From a checkpoint of a small transformer trained on Wikipedia.
Architecture: LayerNorm before each block, learned positions, biases, tied embeddings.
Each number is 200 + 40 x the weight over its row's rms, rounded and kept within 0 to 999. Layers, rows and columns count from 0. The size before them is the row's rms in percent of the matrix's.

# layer 4 MLP up, 1280x320, rms 0.0766, rows 933-953, columns 80-159
098,195,227,205,202,228,204,208,188,168,235,209,172,241,217,195,187,201,212,181,187,218,162,168,161,223,208,148,171,173,184,220,255,236,227,96,177,196,303,194,301,236,172,161,193,270,149,198,218,191,124,162,196,204,213,75,95,218,291,163,325,235,210,141,191,270,234,212,323,243,189,205,256,162,165,255,207,160,204,121,202
106,183,236,152,147,200,215,230,186,195,199,227,260,214,189,203,142,170,250,215,186,139,196,199,187,211,160,201,179,250,201,219,216,188,181,200,282,213,179,205,177,203,172,146,216,261,244,174,238,182,266,248,248,207,251,183,205,108,150,187,320,216,258,226,252,234,269,189,173,228,204,194,218,208,187,230,185,172,175,173,197
095,280,194,199,155,190,180,186,200,105,191,267,211,202,168,161,233,193,177,176,158,263,199,219,169,261,196,219,260,231,199,202,207,176,174,200,204,242,296,62,173,258,192,160,223,217,183,172,184,169,174,170,183,217,173,202,175,145,215,136,205,186,269,259,243,141,164,219,159,191,198,144,241,143,238,214,148,274,178,223,202
105,124,213,184,154,182,274,76,162,117,103,231,181,236,164,198,143,249,216,231,222,200,188,242,148,249,207,252,187,201,194,189,147,201,202,283,171,236,171,246,239,143,205,233,239,195,173,165,164,155,233,202,227,213,268,141,217,202,190,186,275,214,234,280,225,266,179,176,134,222,203,202,251,139,149,183,222,182,229,174,202
078,154,203,208,187,211,193,218,257,251,174,167,166,233,172,144,249,189,250,228,216,267,199,244,153,266,211,248,148,235,245,215,210,271,231,202,134,299,210,238,198,199,225,163,165,143,207,201,178,144,187,185,187,243,217,162,149,232,176,167,179,202,194,255,200,203,180,249,206,208,178,201,215,166,218,240,173,276,227,141,149
091,261,220,224,241,227,161,239,223,177,181,226,171,211,143,192,208,215,109,189,189,225,137,181,189,208,267,199,244,274,226,239,239,164,289,208,173,239,212,247,175,170,167,208,154,223,234,179,220,203,226,205,120,174,230,173,185,116,211,241,217,199,303,268,278,180,194,185,175,215,254,188,253,248,271,287,207,182,146,181,152
105,151,266,250,229,149,149,122,263,213,193,241,194,247,204,151,227,186,228,216,172,210,218,220,159,185,226,212,115,215,195,200,188,179,128,175,228,256,203,213,254,175,257,226,232,335,202,160,201,171,231,237,178,205,205,190,161,231,178,135,248,229,233,232,204,205,225,219,255,223,167,209,235,137,212,225,189,253,229,190,200
099,167,210,160,179,138,204,177,206,220,184,191,178,256,258,182,209,213,194,152,188,193,201,187,268,125,200,195,161,194,180,218,183,235,231,196,271,199,238,171,261,201,274,185,210,73,216,195,194,144,220,189,223,165,181,191,188,110,173,250,237,207,168,235,169,185,224,215,161,126,303,196,198,191,185,205,179,158,177,150,197
117,139,199,232,195,244,161,179,204,147,173,231,199,156,175,124,216,179,177,228,144,168,160,215,176,217,126,190,222,192,263,270,174,158,162,225,136,169,303,92,172,165,142,153,233,153,129,178,180,179,155,191,191,240,253,220,179,168,226,242,190,166,239,274,292,170,205,211,223,193,227,203,221,192,165,154,177,235,180,171,131
103,208,241,236,197,177,208,199,206,171,176,228,133,189,178,208,244,176,193,221,179,213,144,267,181,274,145,226,203,190,294,221,224,178,110,174,201,261,197,142,203,132,181,239,131,285,250,185,216,181,261,247,182,246,167,155,227,182,167,173,270,167,225,205,247,217,252,182,215,231,168,206,235,184,160,233,146,231,143,203,179
088,163,184,206,163,221,221,221,183,230,190,262,195,218,208,140,150,164,215,222,201,208,224,240,137,206,254,188,143,193,305,233,264,263,188,205,200,211,129,180,207,249,198,126,175,244,161,151,307,222,184,113,187,254,241,262,178,228,195,227,202,230,187,131,211,232,206,226,181,210,207,210,219,205,210,230,218,193,245,210,157
110,131,234,226,115,162,207,209,217,113,164,286,177,231,178,215,284,218,184,231,148,211,191,192,249,242,260,188,129,222,167,243,184,241,186,223,216,259,219,214,172,146,254,171,159,206,149,172,269,210,271,211,131,238,177,172,151,222,185,175,237,209,323,243,201,154,209,196,205,218,204,206,164,197,175,179,135,160,174,187,180
108,188,240,151,204,233,186,138,186,197,139,232,140,243,139,187,208,212,215,245,209,249,270,189,134,209,212,180,237,201,200,232,183,198,142,190,187,235,208,149,175,189,129,171,215,235,151,157,231,182,150,179,298,242,210,227,147,286,196,247,246,177,212,174,256,131,142,194,210,146,246,137,246,232,183,220,164,162,143,209,204
107,168,185,142,147,179,121,140,145,186,231,164,224,183,269,135,182,193,127,204,151,335,162,218,215,189,220,181,198,228,183,307,195,104,258,182,157,245,243,157,278,231,186,170,151,207,149,181,211,135,189,221,191,220,189,113,122,269,260,213,264,193,233,224,239,240,225,189,244,206,190,202,186,163,137,259,180,253,215,177,168
102,211,197,207,148,178,225,154,155,136,213,222,188,195,217,187,213,205,235,177,216,156,183,194,101,213,183,160,198,193,279,240,226,215,170,145,246,204,175,171,288,166,200,151,199,256,160,178,227,183,191,190,160,205,194,266,144,206,196,200,200,239,216,182,192,179,263,237,227,189,196,163,239,218,167,174,171,220,233,248,198
101,202,306,203,165,177,216,207,174,244,213,199,186,215,208,150,178,191,288,182,162,229,260,234,186,234,209,160,165,205,213,230,288,104,233,124,185,243,181,254,242,233,246,170,138,213,279,187,213,187,193,178,186,207,201,217,161,163,93,102,210,248,158,208,245,186,195,177,256,175,178,198,246,207,226,325,212,186,167,227,168
104,239,250,241,225,270,185,249,225,234,202,202,242,156,217,192,212,209,240,211,155,176,262,217,185,231,177,227,185,185,281,230,231,195,168,208,195,194,245,226,190,190,216,105,198,276,222,186,207,184,205,156,177,188,245,226,145,188,209,170,210,195,250,227,247,210,234,197,289,196,160,137,164,201,105,201,245,193,173,175,171
093,191,231,278,172,245,168,122,173,179,176,195,57,190,198,220,205,202,239,226,178,242,185,220,181,236,151,158,232,187,197,259,199,237,189,190,188,212,203,206,193,163,162,188,182,211,228,197,208,175,238,244,137,213,190,210,212,226,186,135,172,194,208,172,269,147,226,188,147,214,164,168,182,205,207,153,141,211,260,223,213
108,143,213,152,219,167,196,190,139,173,205,209,187,156,224,154,259,106,240,231,191,178,94,231,211,137,86,243,210,288,228,263,213,235,233,212,160,196,187,218,235,293,220,139,213,199,179,189,212,175,188,172,224,227,210,215,128,210,160,97,193,126,234,181,291,153,207,185,177,179,145,131,289,217,178,239,178,256,198,216,195
107,147,211,198,214,216,234,186,176,161,142,198,231,252,199,222,274,171,268,194,202,232,158,210,219,198,138,203,228,181,226,219,164,236,215,143,207,227,194,186,191,192,120,225,226,194,212,198,260,177,130,110,164,207,225,146,204,223,124,189,282,201,246,283,177,176,216,189,162,246,227,167,175,178,213,238,234,171,96,143,205
084,210,219,203,171,211,219,143,182,297,257,197,188,217,231,146,191,240,138,222,176,172,248,215,211,219,256,155,246,181,159,201,203,182,161,226,220,186,259,181,236,211,198,165,169,187,219,182,204,177,189,152,220,163,228,166,209,195,214,188,239,157,226,292,243,189,295,180,202,170,160,194,243,194,195,205,223,230,209,206,186
# layer 4 MLP down (transposed), 1280x320, rms 0.064, rows 933-952, columns 80-159
092,165,201,264,216,152,130,185,196,173,111,209,163,133,216,202,223,125,166,184,233,112,174,199,212,199,178,174,126,271,127,165,229,169,80,231,131,233,241,153,140,205,185,174,157,136,156,181,161,201,198,194,166,235,206,203,227,251,174,203,298,206,233,232,202,242,166,197,168,214,219,216,189,121,277,243,261,208,198,202,226
108,277,220,181,237,173,262,205,199,195,205,248,262,230,127,116,214,130,156,190,168,173,286,222,204,193,165,190,173,213,209,136,123,246,210,240,184,165,165,249,214,216,217,217,213,242,148,223,147,218,181,185,220,165,193,209,201,246,296,169,124,201,231,215,201,218,167,202,187,200,249,253,141,193,254,233,190,234,244,258,201
091,142,227,190,206,210,159,232,257,183,257,157,143,196,219,203,271,204,155,172,244,235,160,243,217,196,212,203,179,114,175,222,217,187,159,167,125,202,160,230,198,224,185,184,269,243,267,188,190,146,279,246,200,243,80,144,244,236,205,216,260,182,192,239,205,174,165,214,211,228,231,139,270,159,247,224,243,150,146,263,222
106,196,242,162,207,182,148,199,181,194,286,163,172,130,163,158,109,175,186,189,213,197,173,188,159,224,136,132,213,227,108,189,114,223,258,262,157,164,170,179,258,171,201,152,163,162,213,260,232,239,173,135,215,181,213,200,232,122,168,140,161,205,180,233,232,226,217,195,180,154,197,127,216,189,185,196,182,164,231,201,171
087,127,198,207,166,175,175,190,234,228,153,200,125,316,162,145,238,145,213,256,223,237,146,201,149,236,158,183,191,237,252,300,189,255,237,197,138,255,206,162,190,195,194,217,141,207,198,238,235,118,172,125,178,232,182,211,157,203,163,156,234,163,253,219,269,156,120,172,193,184,207,152,189,182,201,261,142,264,216,182,139
091,161,157,221,184,234,141,245,204,172,241,241,190,206,244,142,162,294,304,205,235,209,229,237,235,183,155,141,167,217,254,183,208,217,127,266,267,208,198,136,137,237,212,197,181,244,201,191,139,180,203,206,143,314,177,216,183,199,168,152,189,188,222,201,187,212,222,199,176,117,206,178,219,212,174,196,108,254,209,333,205
109,215,267,188,236,234,164,191,187,268,187,181,252,160,93,211,151,185,204,261,125,118,226,232,225,220,205,218,211,197,172,148,173,249,174,203,234,94,160,273,200,239,163,234,187,246,203,243,179,260,178,153,176,218,240,163,185,175,154,154,171,198,170,212,190,125,145,241,184,112,185,205,272,186,221,230,182,153,196,306,181
094,135,281,227,214,258,227,181,152,155,204,230,187,190,172,168,291,166,226,162,230,221,257,200,241,246,156,201,198,206,273,232,218,238,203,170,197,205,99,133,217,194,174,210,116,127,254,160,218,238,130,251,155,192,231,174,242,245,154,255,238,203,231,186,253,216,183,202,228,184,281,243,220,231,154,195,210,235,276,148,165
121,184,205,248,198,236,243,240,250,184,208,160,162,181,219,173,222,127,195,241,185,175,207,162,200,159,205,171,253,137,225,202,180,108,129,159,189,190,184,231,199,237,151,193,205,121,228,103,230,246,184,196,189,150,180,142,229,222,236,223,173,183,194,219,240,237,284,169,138,140,212,164,208,217,178,189,204,216,210,223,223
104,215,171,151,228,167,157,259,209,253,146,150,225,192,191,133,206,240,188,208,171,156,131,138,180,316,175,234,253,168,157,194,141,265,224,260,247,205,159,155,180,178,136,240,166,220,223,222,179,162,232,241,190,177,223,187,214,170,147,207,245,187,236,240,198,216,111,213,198,257,146,180,228,173,253,278,196,272,189,201,258
107,138,210,199,218,153,231,232,213,185,187,144,240,222,264,214,135,258,201,241,209,256,191,149,160,192,129,187,199,250,247,189,199,248,184,172,226,260,179,218,145,173,188,236,212,152,161,166,224,177,161,184,203,204,202,245,158,244,176,213,201,216,247,232,209,290,167,203,163,244,188,216,187,205,217,181,267,230,205,179,316
114,233,210,221,128,232,178,184,200,182,240,168,223,143,234,174,249,163,202,151,194,190,221,182,252,194,193,210,221,212,211,182,168,141,220,237,219,195,160,193,163,292,193,189,246,264,215,250,214,258,216,169,216,194,172,176,130,226,154,208,193,206,232,168,187,262,222,163,172,276,169,297,217,200,239,239,105,240,143,199,199
114,167,171,193,154,248,237,231,281,131,151,157,153,111,228,125,221,203,239,256,252,192,231,165,183,138,257,192,218,202,188,202,138,145,236,248,180,256,217,237,150,206,193,254,170,171,190,117,207,165,279,150,281,206,216,213,209,216,211,280,167,192,230,180,202,89,197,202,207,146,184,226,120,200,226,147,267,235,189,171,169
111,187,118,262,199,226,174,191,235,160,160,145,205,205,189,180,281,316,208,259,204,253,210,236,278,136,228,243,213,211,154,197,169,154,219,251,197,205,263,206,239,238,142,193,189,232,191,281,194,152,208,231,197,186,171,247,146,180,226,239,159,196,206,274,249,122,209,226,204,194,249,192,158,286,179,207,226,234,219,169,169
097,233,154,246,216,203,234,247,198,157,184,208,156,196,203,168,238,188,196,201,204,199,105,229,213,163,211,238,211,170,178,251,190,233,153,159,256,299,133,177,212,195,219,171,222,150,204,193,190,273,236,159,114,229,241,171,205,201,191,156,242,193,253,201,206,231,172,219,138,140,211,180,245,211,157,216,237,167,171,179,153
084,173,222,204,231,189,173,166,172,195,210,180,218,183,252,291,210,235,123,140,195,268,145,189,190,135,173,165,181,161,230,225,186,161,276,161,249,200,125,283,241,206,246,203,174,143,226,158,206,175,190,186,206,256,152,179,197,245,251,155,160,217,187,239,205,177,190,195,204,190,136,172,185,159,198,215,180,167,228,183,175
101,141,189,232,252,196,219,175,206,219,233,194,164,248,167,252,131,226,130,175,206,177,175,178,232,181,235,233,249,199,159,224,284,246,192,189,198,206,117,228,241,151,201,249,188,187,227,255,177,216,152,223,134,131,171,265,138,192,292,143,177,208,127,203,192,200,201,199,233,173,217,144,199,232,179,208,277,188,205,133,182
080,190,177,156,170,201,233,205,154,150,179,209,194,226,244,219,197,200,126,178,182,317,181,210,158,181,213,220,99,191,161,243,158,169,219,181,237,140,194,246,180,215,140,225,195,169,143,211,190,225,190,205,260,227,174,190,237,229,207,164,242,220,208,151,163,198,277,177,202,107,235,157,227,164,159,203,199,280,170,211,191
109,261,150,250,249,150,139,141,190,236,165,180,207,119,145,226,146,87,205,219,189,255,76,138,202,178,176,262,255,216,179,225,203,163,227,157,168,244,204,210,206,214,265,161,187,264,248,185,206,239,123,173,196,183,132,199,279,242,191,164,169,207,255,136,178,273,180,209,171,161,203,259,168,220,245,255,159,228,241,250,193
115,250,194,194,159,147,273,180,246,218,222,257,240,170,190,186,178,170,227,141,142,193,175,210,176,145,245,203,167,202,211,177,200,196,156,256,195,196,278,225,240,238,245,173,98,154,221,231,246,215,227,168,189,182,191,169,288,246,263,180,234,200,195,159,225,99,168,184,169,223,204,132,214,158,211,168,196,210,184,224,205